Weights of a small transformer language model: width 512, vocabulary 15278.
Each number is 128 + 32 x the weight over its row's rms, rounded and kept within 0 to 255. Layers, rows and columns count from 0. The size above them is the row's rms in percent of the matrix's.

# layer 12 MLP down (transposed), 4096x512, rms 0.0549, rows 3597-3605, columns 256-511
size [100 101  98  98  99 101 100 100  98]
[[133 112 170 129 103  97 170  66 101  81 108  32 183 172 106  88 133 112 142  62  59  73 152 115 139 120  98 128 138  87 118 144 100 121 154 128  97 148 131 112 133  95 141 151 121 136 116 131 157 194 109 116 106 114 183 179 152 181 161 195 129  73 146 151 144 146 117  85 159  99 163 106 135 131 182 130 141 108 144 177 106 121 130  76 121 105  65 198 109 171 188  73 116 122  75 150  71 159  78 114 118 154  75 108 125  97  71  81 173 164 131 149 163 132 162 116 138 116 138 173 134 166 148 119 152  77 108 127 158 125 176 109 104 105 118 174 129 120  66 142 176 154 168  78 102 174 225 193 123 166 133  80  78 109  68 105 124 149 113  73 101 158 126 121  92 144 148 119 125 129 116 132  85 128  99 132  98 171 133 162 120 128 148 151 145 144 117  98 116 115 137 115 214  83 120 124  82 159 187 119 150 131 201 136 159 127 154 112 189 158 153 126 116 118 148 120 115  95  69 114 102 127 166 143 128 139 220  80 115  77 117 107 133 150 140 151 123 136 119 149 148 105 120 109 113 107 189 117 153 134 140 115  95  83 108 130]
 [123  78 125  94 164  74 137 108 171  85 160 111 106 146 160 128 184 124 149  97 132 116 132 144 105 121 147 148 116 165 215 147 123  88 117 135  93 149 132 170 189 158 146 163 162 142 125 115 117 183 121 127 175 188  94 121  67 122 109 114  80 107 114 182 123 154  68 128 103 128 141 147  62 120 113  64  87 177 126 140 222 136 126  93 124 139 125 165 204  78  81 135 164 147 123 133 152  67 137 117 140 182 163  97 142 152 124  93 143  93 115 187 102 134 110 108 120 137  87 118 122 151 168 155 147  94 188 162  76 107 117 116 127  94  77 139 153 117 200 137 113 155 116 128 127 127 159 128 134 174 207 146 112 105 141 133 100 124 108 134  83 187  76 183 122 172 121 107  80  86  95 170 135 127 152 107 143 133 180  96  96  96 135 122 112 173  96  86 187 142 146 186 111 178 164  87  88  88 156 141 146 100 152 167 135 125 158 160 177 190 101 164  98 129 146 150 121 131 101  89 165  91 192 110 115 134 148 151 122  62 138 124 114 118 144  72 187 117  74  96 146 101 117 142  86 112 127  80 179  99 118 126 147 107  74 191]
 [ 86 157 139 120 144 156 100 173  60 111 123 134 154  73 128 193  92 117 129 119 118 170 150 105 198 179 177 143 185 104 226 119 145  29 137 153 123 112 137 174  48  45 184 211 129 156 132 167 110 161 146 185 140 143  91 153  97  86 130  97 102 116 109 124 116 127 147 106 136 109 146 119 161 130  55 123 139 106 159 182 158 157  94 103 134 139  61 132  93 104  65 108 140 115 116 148 133  76 106 149 124 124  88  99 100 151 146  81 136 142 141 120 148 119 162 105 163 112 156 152 118 172 123 129  99 139 171 147 153  65 134 114 148 117 111  81 114  92 180  96  95 126 124 129 156 146 114 152 135 113 142 105 100 116 119 103 136 108 137 154 152 110 171 136 118 143 123 132 114 134 168  97 129 117 157 153 149 146  94  74  99 144 121 136 140  57 154 100 160 109 140  73 129 151 160 114 139 109 113 106 127 118 139 102 155 110 138 112 137  82 195 139 167 158 154 101 131 160  91 149  85 127 132 141  94 143 171  76 124 125 105  87 121 132 143 177  89  73 162 121 152 115 112 123 150 137 113 135 173 156 137 162  83  86 114 171]
 [144 177 123 141 106 174 103 152 110 139 123  97 137 109 154 135 115 118 143  96 151 138 115 166  95 173 109 179 146 108  65 163  37 125 143 132 134 142  94  81  94  44 145 126 140 141  99  89  99 154 116 116 138  77 115 102 117 156 101 173 132 186  93 140 158 105 122 138 140 123 151 162  96 146 138 151 130 121 148 153 148 138 116  72 177 159 155 102 142 102 142 145 144 170 192  83 121 162 114 179 111 133 151 167  98  80 114 166 158 153  60 100 143 118 116 119 107  83  93 143  96 101 117  99  86  88 126 110 144 101  94 148 126 118 100 132 116 149  90  98  91 161 126 133 104 149 101  85 111 118 120  74 136 119  67 135 111 151 123 154 138 114 123 133  51 155 168 144 123 170 155  86 149 142 138  85 115 148 117 127 142  95  92 127 111  51 136 133 126 148 111 107 120  50 157 147 125  67  97 192 103 132 151  80 131 123 134  90 125 124 131 164 114  78  24 183 117  89  71 182 110 172 123  59 157 149 119 174  93 159 146 138 112 124 103 127 105 162 163 157 100 131 117 160 119 139  75 101 114  75 153 139 118 115 160  90]
 [166 160  65  93 146 132 132  75 130  84 151 100  98 184  69 118 107  95  91 151 120 168 163 168 218 102 143 158 186 182 157 189 122 123 138 116 158 116  88 176 130 157 171 105 147  98  87 143 124 147 159 112 136  76 107  65  77 153 133 136 105 125 102 131 143 147 145 165 184 158 136  90 114 113  79 184 153 187 125 107 122 145 128  99 116  89 136 100 126 126 187 123 133 122 122 158  50 189 127 129 117 139  77 157  87 143 126 110 103 143 139 109 139 113 118 111  95  92 188 106 182 137 142 147 130 128 135 113 100 102 161 144 103 159 121 126 146 137 196 200 110 121  96 146  83 190 124 153 149 144 146 153 135 142 123 140 112 175  82 108 105 113 165  58 142 117 123 143  60 109  85  96 127 135 107  89 103 163 165 135  92 111 137 105  96  32 144  98 129 115 113 156 122 109 126 205 136 149 145 149 165 120  94 106 171 158  98 162  55 123 150 112 127  99  96  85 152 126 144 126  96 100  92 133 189 108 111 111 167 110 150  73 114 109 172 139  79  72 124 139 144 106 168 165 148 158 112 152 167  71 146 160 143 150 113 127]
 [ 84  95 166 123 151 186 142 117 149 198 129 144 127 127 156 139 107 112 133 174 123  83 166 175 169 132 140 108  72 124 144 144 154 157 120 132 135 125 127 144 112 104 167 106 115 132 147 130 134 119 111  81 141 146 130  87 146  93 100 153 148 174 188 174 114 184 117  87  78 150 137 151 128 172 117  58 142 113 123 112  48 101 142 121 142  86 125 122 127 167 107  73 143 164  56 180 160 108 132 111 215 121 141 173  40  94  94 120 148 132 151 178 115 142 124 181 160  71  60 117 155 191 143 134 119 104 135 152 130 180  84 133 140 111 106 129 151 190  97  94 112 106  65 121 164 158 124 162 138 171 152 167 160 147 118 113 160 147  83 148 138 135  64 124 126 133 144  89 117  79 115 181 120 181 133 195  71 150 174 152 116 102 162 142 120  87  83 108  78 105  92 148 136 140 106  80  97 137 166 193  93  94 165 107 159 137 122  95 119 131 119 137 153 128 125 144 133  97 115  89  97 148 130 136 137 127 154 142  81 105 134  66 172 137  59 101 154 116 153  89 122 149 135  96  81 116  99 147 101 134 139 179 150  80 173 140]
 [137 152  87  78 152  89 162 167 132  87 131 159 106 136 109 124 134  71 147 138 104 117 107 110  71 132 120 103  92 139  81 133  94 191 207 181 150 114 126 140 151  95 166 150 137 136 139  69 155 198  85 134 153 177 145 124 113  88 139 148 117 102 175  67 134 158 137 149 121 120 188  95 105 134 151 172 106  80 141 171 101 109 114 149 152 137 110  89 132 158 129  74 134 111 164 139 116 140 117 171 139 114  95 135 166 138 107 111 162 130 209 185  92 119 161 190  73 100 125 212  50 105 132 119 109 208 123 118 148  79 155 126 119  91 115 118 139 139 111 220 142 159 157 123  93 143 123  88 173  98  90  87 157 110  75 153  73 164 130 146 143 184  96 153 128 116 162 107 168 105  94 143  95 114 135 110 136 147 153 128 153  74  99 125 145 148  84 140 183 110  89 102 164 138 114 128 160 111 164  95  97 185  59 143 145  85 135 152 152  97 131 182 143 145 113 103 135 133 129 174 165 165 153  77 103 144 153 124 166 166 170 119 124 158  99 121 100 175  96 146  94 166  91 167 106  86 144  91 112  95 121  99 142 124 160  99]
 [ 81 159 204 126 147 119 193 103 117 136 111  90 103 109 106  65 163 199 126 173 134 151  64 126  86  86 105 198 191 108 176 136 146 156  96 112 107 187  55 156 129 119  51 126  81  95  95  70 123 161  99 142 140  92 112 167 128 150  86  83 126 180 129  95 133  77  96 109  86 127 123 153 114 171 102 121 182 106 128 145 163 151 194 125 175 117  92 155 116 109  78 110 116 119 121 210 131 112 124 134 156 161 164 126 166 172 117 117 110 108 137 102 122 103 119 136 144 153  93 120  93 124 157 149 157 115 158 116 110 149  99 152 129 151  72 121 112 122 138 111 130 120 163 146 150 122 122 113 121 153 153 158 126 178 152 143 160 130 131  97  81 108 155  95 184 133 126 154 121 157 102 119 142 125 165 149 160 120 122  82 133  54 121  78 139  82 162 160 148 111 143 138 106  61  99 160  96 110 200  94 152  98 135 102 131 134 117 124 174 110 145  99  78 101 107 195 131 177 110 193 128 174 133 141 136 125 116 167 102  76 152 113  69 101 136 158 139 104 179 117 129 146 193 189 118  94 113 109 137 146 160 107 115 133 127 128]
 [ 83 111 133 115 140 126 120 178 116 173 175 106 149 212 136 161 145  81  98 188 125 139 168 129 201 154 164 143 134 169 147 123 133 142 139 123 165 134 178 207 190 121 161 100 124  66 125  88 114  85 126 177  88  38 122  76 140 113  76 111 103 128 167 144 172  71  94 134 143 100 116 131 162  90 173  67 152  97 125 145 151  86  71 128 105 135 120 148  91 169 126 116 154 179  96 131 199 104  85  97 122  95  80  86 127 110 144  65  98 182 146 162  94 127 106  74  75  84 117  95 121  81 141 124  95 152 108 137 115 131 171 193 131  84 166 160 116 177  78 153 101 122 107 134 183 124 147 133 112 147 160 116 168 124 150  82  75 141 164 163 237  96 106 113 182 154 131 198 145 154 112 162 134 107  89 134 110 108 147  87 120 123 121 145  90 183 162 125 142 132 130  96 115 163 109 171  81 131  78 154 118 121 118 123 123 117 103  96 110 128  71 130 152  95 195 140 114 150 101 148 133 163 156  96 155 118 118 140  90 114 149 132 123 180  38 143  96 167 125 117 169  87 139 109 184  90 117 157 126  69 110 108  79 159 153  98]]
# layer 12 MLP gate, 4096x512, rms 0.15, rows 3598-3606, columns 256-511
size [103  99 100 103 100 104 107 102 101]
[[172 118 132 118 139  55 122 140 154 157  82 104 108 188 105 115 205 180 150 148 151 111 136 156 134 136 106 127 106  85 168 147 113 203 150 113 164 109 122 110 170 117 112 174 128 112 127  51 178 127 175 122 195  62  56  95 137 137 128  89 151 146  95 109  93 143 161 118 119 119 152 132  70 149 110 143 138 103 190 137 144 106  68 112  89 147 129 133  73 104 128 138 143  70 144 164 135  84 159  87 110 120  95  97 155 119 140 114 194  87 148 106 115 147 116 158  91 105 167 169 111 160 112 175 104  85 151  99 148 142  93 138 102  61 184 157 148 130 130 134 107 153 150 128 188 147 138 117 156 131 143 152 170 125 117 155 187 175 103 115 137 107 128 128 146 118 137 127 131 185 114  87  44 138  83 158 128  72 105 193  99 131 167 122 114 116 176 157 108 107  97 157 144 233 136  85 123 108 113 160 122 110 106 147  99 104 120  50 167 145 108 112  95 138  39 139  51 143 148 161 210 148  91  75 157 129 149 144 125  87 151 158 112  86 158 158 131 143 127 152 114  99 124 109  93 140 140 121 128 125  70 118 103 122  90 132]
 [140 150  98 118  91  82 116 171 112 134 133 102  99  80  84 138  99 144  87 164 114 113 143 119 131 117  98  83 172 204 187 180 182 135  84 135 157 125 100 180  87 130 124 143 179 108 140 146 167 139  68 144 136 109 120  92 145 137  72  93 129  90 108  77 167 149 122 159  92 127 161 147  90 142 132 109 178 168  69  85 111 119 141 123 160 148 160 151 160 118 168 116 131 135 169 119 116 101  91  93 127 115 180 140 177 107  62  78 143  92 109 134 155 140  85 161 173 136 124 150 120 143 144 177 123 103 151 143 106 110 194 100 125 102 154 145  99 126 165 144  84 152 158 186  94 145 129 116 156 107  74 121  78 177 118 118 196 121 102 106 198 136 117 138 106 151 138 149 115 119 128 120 101 156 216 138 167 155 138 132  36 139 101 124 144 126 189 184 110 101 101 155  96 142 148 142 141 108 147 165 152 154 121 105 118  70 103 110 157 166 137 183 110  96  67 170  71  47  83 162 136 138 124 176 169  77 125 103 151 140 117 102  98 115 133 161 164 148 137 154 171  76 190 111 105 103 132 113 134  91  67 101 135 205 147 160]
 [144 161 123 115 105 117 102 106 188 181 139 129 178 135 113 155  78  83 106 130 105 126 135  90 115  79 148 144 124 102 138 185 130 104 104 139 160  62 108 112  90 100 113 159 145  61  96 144 115 176 129 126 125 156 102 107  70 152 123 118 142 167  78 124 166 100 106 125 184 131 116 128 106 127 146 127  97 178 102 153 155 153 131 164 151 145 154 156 158 135 135 136  78 205 113  93 133 182  90 207 103  82 141 130  64 197 139 162 149 123 127 165 133 154 137 149 142  87 181 114 115 126 125 107 133 112 167 229 126 114 156  88 166 134 171 134 134 161 113 121 125  96 147 188 218 163  68 149 211 162 157 123 133 161 130  74 137 152 108 143 143 190  64 126 182 124 176  91  86 108 108 137 158 100 119 132 180  96 147 122 141 129 214 106  99  86 115  95 154 207 139 148 151  90 168 145 143 160 109 123 152 119 173  95 141 129 101 146 140 159 193 107 157 164 176 122 103 112  98  25 116  91  65 164  82 132  54  90 126 133 101  96 121 156 117 144 111 106 111 121 174 149 161 187 161 105 143  98  79 144 149 133 109 135 132 163]
 [124 133 172 130 147  79  76  91 140 101 200  61 113 108 206 142 150 169 135 195  86 137 121 114 128 106 160  98 122 172 124 147 127 140 166 165 178 184 184 119 137  88 148 118 164  51 172 155 128 138 152 139  89  93 103 116 145 110  75 159 112  55 110 132 121 110  50 108 149 148 140 164  86 155 178 146 103 107 149  90 145 131  72  89 143 116 134 134  75 153 160 179 109 151  80 177 143 139 138  63  95  69 112 147 155 129 179 149  94 127 113 151 151 142 200 126  99 125 116 181 113 143 141 117 108 113  63 159 136 111 164 122 110 100  82 149 109 128 186 195  77 136 117 105 152  68 161 160  82 162  87 152 102  85 137 149 134 119 170 150 145 166 122 182  57  99 165 110 119 103 102 109 104 173 111 110 118  69  86 113 104 201 164 117 108  72 154 120 100 168 160 175 149  78 146 107 116 138 183  98 124 121  50 113 125 131 137  73 132 112 132 202 138 121 104 128  83 122 110 164 151 155 105 157 140 168 126 122 123 118 173 133 138 108 117 134 110 109 151  95  93  82 122 103 126  84 176 127 147 103 142  93 117 135 122 174]
 [ 90 114 146 145 182 118 127 138 103 101 119 182 116 151 110 118 136 100 151 124  94 108 115 119 124 113  57 136 153 132 141 120  75 156 126 127 146 120 139 175 136 127 124 145 154 154 139  74  83 128 166 182 188  90 151 101  66 158 112 123 103 137 137 140 186 129 115 110 139  92 153 193 157 114  88 139 176  81 195  67 147 114 107 234 112 170  98 117 112  80  73  95  54 141 101 132  86 133 146 110  62 127 174 100 109 106 170 167 128 135 105  99 129 155 109 156 133 113 182 196 126 121  88 119  85 111 131  82 110  66  85 122 106 116 100  85 174 114 131 135  74  86 162 117  98 159 177  97 153 160 125 160 123 180 162 170 116 137 121 120 123 182 103 113 128 130  91 143  95 182 158 152 106 133  93 178 112 138 114 145 126 135 145  82 107  89 133 113 140 170 164  70 148 171 127  67  96 137 190 176 126 192 119 119  59 123 113 178 146 137 100  85 177 206 112  83  96 105 160 174 147 167 150 131 124 168 117 222 102 141 160  74 137 132 104 118 121 121 125 122 154  59 126 133 126 118 120 100 137 125 100 127 115 142 181 123]
 [145 163 106 122 169 142 107 155 151 123 147 139 157 140 197 151 118 111  81  84 108 152 105 100 142 126 128  88 120 175 179 126 115 147 192  63  96 143 122  87 175 167 125 128 106 157 123 103 168 154 131 100 103 118 165  82 118 101 126 148  98 155 136  44 148 146 139 169 157 159 125 125 135  68  96 135 193 104 125 164 130 183 158 104 155 124 119 118 134 115  92  94  95 153 115 152 139  82 175 124 104 159 112 127 147 162 155 160 162 128 121 133 164 124 176 110 173 135  53  84 100 147 144 108 109  88 131 101 166 123  64 119 193 100 160 134 125  69  56 104 120 136 174 158 116 149 135 123 101  92 117 129 100 146 111 130 195 184 139 137  87  91 130 103 185  67 153 177 126 123  94 168  84 114 115  96 166 144  84  81 136 161 134 159  90 144 119 107  68 185 143 121  96 131 107 174 147 176 124  88 179  92  90 169 157 112 153 116 127 159 149 105 112 152 136 139 156 142 138 148 136 182  98 115 107 105 162 187 178 201 106 179 132 117 111 140 130 115 152 131 101 175  99 146  68 167 161  80 156 124 102  82 132 105 116  76]
 [ 82 124 170  96 143 112 130 157  65  85 176  74 160 142 138  68 117 151 209 100  76 119  80  99  94 119 147 129 189 132 131 187  99 122  55 117  99 156 118  73 164  95 104 165 107 138 115 128 174 128 153 166  96 191 118 160 132 160  95  94 122 121 132 129 164  95 124 135 104  83  77  98  81 164  93 103  84 115 149  85 101 185 209 106 127 150 108 140 113 112  62  95 169 134 136 192 104 143 103 156 172 187 183  63 135 123 119 135  89 104 166  86 136 110 206 128 191 142  40 116 151 110 109 102 180 136 177 149 119 121  91 135 127 170 179 157  77 117 118 132 133 157 106 159 136 144  61  93  91 133 190  89 118 141 141 149 172 105 158 111 148 144 101 102 131 143 118 144 101 129 109  75 112  91 129 130 191 192  72 125 105 101 126 110  87  89 173 155 108 106 136 118 107 128 100 100 120 119 150 163 163 103 179 159  96 177  96 138 155 110 114 117 139  96  95 156 111 126 126 181  87 145  56 110 144 140 134 112 129 163 136 114 132 131 147 129 123 120 164  81 122 127 158  75  49 138 127 165 103 138 152  90 152 113  83 141]
 [135 120 135 108 177 145 124 172 184  95 135 116 144 192  60 118 161 133 115 215 145  40  73  89 114 114 133  83 131  85  96  78 169 152 104 112 116 127 138  97  70 105  81 137 120  97 119  90 139 173  78  99 139 125 113 144 134  97 138 122  84 112 142 106 193 169 116 134 158  97 149 152 115 150  93 161 120 144 137 107 106 147 101 133 167  78  95 132 179 131 148 233  93 115 159 109 100 122 174 123 137 120 174  99 113  46 135 128 165 147 129 116 107  98 147 168 132 167 134 118 129 109 134 119 109 149 122  89 115 117 110 140 105 168  89 166 124 132  32 129 121 133 125 157 108  96 101 177 182 135 154 105 104 166 172 188 134 111  75  96 163  62 136  73 133  95  96 129 110  74 102 114 140 121 148  71 109 139  78 174 130 104 104 128 142 155 102  46 131 185 105  93 153  96 174 130 113 113 167 109 156 114 127 121  92  67  93 151  89  67 125 198 150  96 162  73 146 140 114  92 138 112 130 112 103 138  91 148 116 116 135 100 137 118  65 163 139  88  81 146 103 120 118 143 100 132  98 153 117 194  95 171 152 164 101 130]
 [172 110  96 113 143  75 160 178 118 150 142 117 128 126 150 100 115 157 107 143 117 142 103  90  90 145 129 132 133  91 128 133 170 106 107 156 111 152 102 114 168 115 112 122 146 109 154 149 162  64 114 156  84 154 152  50 150 127  99  50 129  74 171  94 109 152 110 109 118 109 101 123 158 150 137 163  82 156  42 108 145 147 124 150 172 114 107 132 102 188 175 117 114  67 183 183 208 131  93 113 118 137  98 102 187 155  77 124  85 142 164 113 150 114 190 139 163 165 138 156 112 131 161 137 178 137 134 110 128 107  84 103 143 105 105 119  89 194  88  88 143 151 177 166 151  90 191 120 103 126 110 129 101 106  96 102 148  91 116 192 123  77 160 154 185  40 131 121  77 111 110 113  91 153 109 132 108 101 103 104  76 151 121 133 128 137  77 108  72 194 107 106  94 116  83  73 123 105  97 119  76 114 115 126 130 152 150 105 126 171 165 121  72 138  56 130 149 123 137 123 130 123 130 122 191 112  76  86 148  85 185  98 102 120 137 134 178 103 152 108  96  90 117 124 161 125 140 168 120 134 185 120 111 154 160 155]]
# layer 12 MLP up, 4096x512, rms 0.16, rows 3598-3606, columns 256-511
size [101  99 102  99 100 102 104 101 103]
[[130 165 147 161 131  90 162 131  97 119 129 123 160 136 139 172  76 148 172 158 158 103 217 154 143 111  58 118 168 180 137 119 154 141 128 164 123  96 136 102 158 165 145 178 161 125 149 164 170 139  88 131 128 121  99 131 161 187 168 110 155 109 125 134 124 116 119 118 123 100  98 167  91 113 151 125  78 170  99  91 122  88 104 129  61 120 172 139  77  41 117 150  45 112 134 160 158 158 178 175 108 173 127 135 138 140 137 148 130 119 173 117 119  89 150 198  79 107 125 153 167 128 114 173 140 150 127 132 115 121 151 185 130 101 128 185 147 172 167 184 172 144 108  99 155 144 145  86 120 147  68 128 115 113 115 176 128 148 170  67 112 131 142 135 166 123 169 123 202 115 163 143 103 128 149  75 119  92 141 106 152 132 128  97 107 130 145  68 135 143 110 133 153 138  56  16 149 110 104  77 155  95 121 131 144 107 118 117 158  87  97 160 137 119  95  98  46 135 197 120 184 143 154 155 111 118 157 167 170 116 115  74 108  83 164 113 124 110 126 152 123 162 130 130 117 118  79  26  93 143 109 144 104 155 117 135]
 [168 151 144  68 169 129 110 103  91  79 113 172 135 137 168 174 107 143 153 112 155  67 154 159 115 187 133 164  95 137 140  86 157 102 111 123 170 121 135 127 107 107 112 133 135  99 114 142 144 143 145 145  43  66 161 141 102 162 157 199  88 179 116  52 133 153 120 193 164 153 102 150 126 148  61 110 128 145 101 146 189 186 141 131 142 167 131 113 146 149  35  98 171 131 105 134 106 168 134 187 123 123 115 135 106 170 150 111 140 114 143 173 127 124  74 133 135 158 151  96 112 140 103 133 163 131 164 131 131 160  88 131 190  94 101 116 123  59 180  54 144 154 163 135  96 165 110 105 111  51  76  72 137 184 149 134 174 137 141  47 159 105 156 142 121 117 183 123 203  85 135 158  85 165 187  87 169 141 110  91 146 157 115 137 153 130  88  92 129 132 110 149 127 148 138  84 100 162 136 166 153 145 124 169  77 158  77  73 134  93 117 153 145 147 119 160  97 212 123 113 127 148 128 122 156 102 103  99 134 132  93 146 116 110 164 135 158 156 143 105  75 115  77 101 155 125 117  70  44 115 116 101 111 121 122  88]
 [136  95 187 157 151 110 126 177 119 177 111  59 107 121 146  93 162 156 146 163 139 114 121 160 142 131 134 116 133 139 104 140 132 113 159  89 107 183 117  82 134 142 192 140 204 102 191  83  74 155 131 102  80  92  91 128 121 138 102 135  58  80 146 131 145 158 115  97 161 117 161 187 173  97 104  98 148 129 137 110 128 101 141 118 135 155  91 173  87 118 112 147 122 116 155 151 149 125 143 120 144 127 134 149 208 152  85 117 142 125 161 132 119  84  78 157  92 134 107 107  98 119 112  78 145 163  99 137  85  80 135 120  92 109 113  78 120 137  89 149 112 141 159  81  97 127 137 111 102 103  89 114 138 122 130 137 163 128 138  95 102 140 116 181  60 125 124  89 121 186 117 145 147  91 131 105 112  96 132 138 202 130 138 144 128 132 145 142 155 130 128 124 165 143 178 126 104  85 135 133 143  63 123 162  90 127 136 120 183 167  87 120 113 133  74 192 169 105 116 218 134 102 136  64 147  88 112 119 107 168 116 130 156 104 132 152 110 149 125 137 121 151  96 143 133 115 126 126 100 154 128 119 149 141 175 138]
 [130 118 143 152 101 129 127 140 161  87 131  70 164  82  92  69  55 123 109 174 116 226 110 156 155 177 140 104 147 211 116 155 171 122 176 171 126 115 147 123 146 119 175  84 127 118 146 128 184  96 143 135  85 143  97 140 123 132 109 162 148 160  83 184 158 170 102 128 142  83 122 177  94  85 113 125  91 183 141  90  73 133 167 176 121 111 121 112 135  80 119  95 171 168  79 106 199 154 129 121 141 141 135 142 109 103 151  87 102 159 149 122 150 133 111 113 116 163 146 101 151 107 120 113  49  55 134  86  67 101 153 151 158 101 128 128 101 121 117 129 129 174 108 116 135 145 126  88  92  89 113 136  97 177  78 116 131 138  97 119 114 140 170  68 173 113 176 181 126 100 115 137 126 114 143  85  90 129 149 163 171  97  98 141  75  98 107 101 133 119 116 153 152 104 126 148  62 209 162 135  91  49 111 144 143 171  94 105 143 165 120 171 104 112 157 112 109 171 129 150 149 157 128  98 142 125  87 151 129 130 123 164 130 127 206 135 137 139 115  28 155  93 119 149 150 104 158 114 123 135 132 156 149  96 120 143]
 [ 88 136 148  97 112 158  89 144 160 153 120 126 169 118 109 123 132  72 133 101 117  86 130 111 141 132 166 155 145 181 164  54 111 181 103 154  64 143 131 137 197  93 132 133 154  89 130  69 137 184 155 124 141 130 107 109 134 184  85 133 119 117 170 149 154 101  92 127 102 154 103 141 126 148 111 140 151 137 138 126 102 178  97 115  95 121 198 107  14  92 113 128 103 137 161  97 131  97 107  89  87 140 175 162 125  82 123 163  89 134  93 116 170 163 129 170 107 114 165  95  98  86 144 162 127 129 117 152 175 111 128 105 154 168 154 177  94 102 103 103 182 126 139 143 130 150 167 132 131 108 141  87  87  78 129 129  96 103 156 164 136 144 103 168 150 124 150 149 183 155 144 145  62 163  93 113 119 116 148  96  89 163 113  94 134 131 130 146 116  76 161 137 168 174 142 135 125 120 130 112  85 140 141 120 173 124 108 103  73  64 140  85  64 176 137 141 122 110  65 116 151 127 127 113 147 141 158 149 120  75 141 173 124 119  99  66 137 109 112 130  95 178 104 149  87  81  76 166 104 114 125 150 178 187 175 145]
 [123  96 122  94 179  99 160 130 148 147  95 152 195  81 220 118  88 120 184 109 104 112 150 124 121 123 116 114 143 157  64 158 138 153 124 107 147 151 140 130 152 146 162  88 152  78 135 104 177 129 135  95 120 118 145 122  92 166 103 121  98 106 155 114 145 105 156 132 153 119 197 130  74 125 171 165 141  96 162  73 107 133 116  87  52 113 165 157 135 106 148 105  80 126 140 173 100  86 105 169 124 115 162 131 145 109 140 122 108 114 165 175 158 180 123 180 128 136  88 162  96 111 164 122 107 193 216 186 172  99 159 165 131 104 137 147 113 128 213 170 136 156 120 126 123 165 113 176 123 161 104 161  97 111 172 100 195 159  94 156 118 118 128  76 164  66 145  83 110 136 105 121 171 186 138 121 118  63  98 110 114 123 122 126 151 136 126 105 149 103 157  90 164 113 164 131 141 199 195  80 141 162  57 109 113 106 102  97  89 116  74 159 130 156 143 138 129 127 111 126 110 178 153  80 112  76 115 110 131 147 148 167 162 116  97 144 148  58 154 125 132 115 105 119  93 109 141 164 127 151 144  94 128  67 130 121]
 [ 66 103 210 138  95 121 126 126 120 110 156 129 178 145 134 127 205 135 171 153 115 125 104  80 151 149 104 134 117  96 153 133  81 186  88 111  89 149 131 154 148 132 105 116 123 122 130 117 151  88 152 158 127 190 131 152 130 136 139 151 172  96  85 139 121  67 115 144 115 118 158 114 146  95  88 168 101  82 102 163 150 149 199 125  83 129 118 118 100  68 159 167 150 120 111 206  78  81  18  92 139 169 100  96 102  83 107 114 194 187 208  96  97  62 173 107 182 129 115 138 112 138  89  97 157 147 171 101 169 105 112 110 112 141 127 119  84 200 141 154 138  74 177 140 137  84 100 117 128  97 138 151 131 117 183 147 141 134 122 118  81 164  67 114  90 151  59 141 107 101  91 144 154 111  96 103 190 105 105 106 159  68 146  88  98  95 171  58  87 160 152 114  74 166 121 112 147 103 159  95 169  69 117 118 148  88 115 125 176 124 107 105 121 160  86 126 136 162 118 127 131 140 163 107 109 120  99 121 100  79 134 108 182  78 115 106 141 142 129 159 140  82 130  64 110 167 163  84 144 101 117 137  91 143  74 125]
 [149 131 146 154 101  93 134 152 157 133 158 111  86  99  87 113  99 139 131 132 191 130  86 127 145 111  61 134  95 129 121 194 131 145  27 129 129 144  90  79 138 130 143 189  95 178 125 112 108 101  80 130 111 124 155 162  76 112 122 101 114 101 145 114 147 150 121 111 154 114 135 114 112  96 130 202  97 133 112  65 179 105 124 125  90  96 128 111 146 105 167 112 122 144 107 134 116 119  45  67 126  90 166 139  78  98 155 144 130 173  84 127 128 140 119 200 104 139 101 115 174 131 128 147 141 141 150 108 156  81 102 137  97 149 135 101 131 126 146 116 172 150 140  51 127 135 106 112  87 143 120 100 123 168 102  88 136 163 113 185 131  74 147  99 176  89 102 168 133 198  81 169  68 127 126 129 118 103  75 114  99 149 110  70 145 160 142 129  83 117 198 144 139 132 100 144 135 146 108 170 176  66 120  44  94 135 164 169 127 153 158 110 135 133 138 181 136 112  89  66  98 176 164 206  57 129 178 123 193 133 135  73 103 150 142  82 132 116 130  93 128  68 162 124 138 147 106  93 169 119  82 100 161  89  84 139]
 [143 108 131 107 114 125 103  69 129 126 100 116  99 111 158 128 138 101 127 124 122 137 137 119 181 159 143  91 124 161 142  82 157 105 115 143  86 169  90 129  96  73 150 182 140 101 168 159 102 135 136 134  96  99  87 144 172 109 145 172 119 171 140 120 177 117  69 119 119 119 156 107 120  91 153 136 108 103 105 146  55 115  23 141 109  91  91  38  94 176 182 127 103 157 111 112 121  95  83 115 147  91 130 140  91 136 106 112 135 149 147 118 129 123 115  91 111 125 117 136 110 116 145 119  98 165 126 180 163 121 125  78 120  74 104 159 146 141 113 127  98 143 119 177 129 150 123 107  81 101  91 141  80 128 174  99  60  94 141 110 161 132  68 188 115  59 150  83 138 103 136 156 112 140 113 127 109 120 137 100  70 151 137 154 148  80 113 111 138 109 149 118  80 115 132 158 175 114 130  70 130 119 120 104 153 140 139  62 114 160  80 106  43 171  96  41 115 139 126 103 194 128 122 146  99 118  86  92 114 198 117 129  74 102 110  90  88 136 152 124 100 126 135 107 142 203 149 130 195 149 153 100  81 193 162 102]]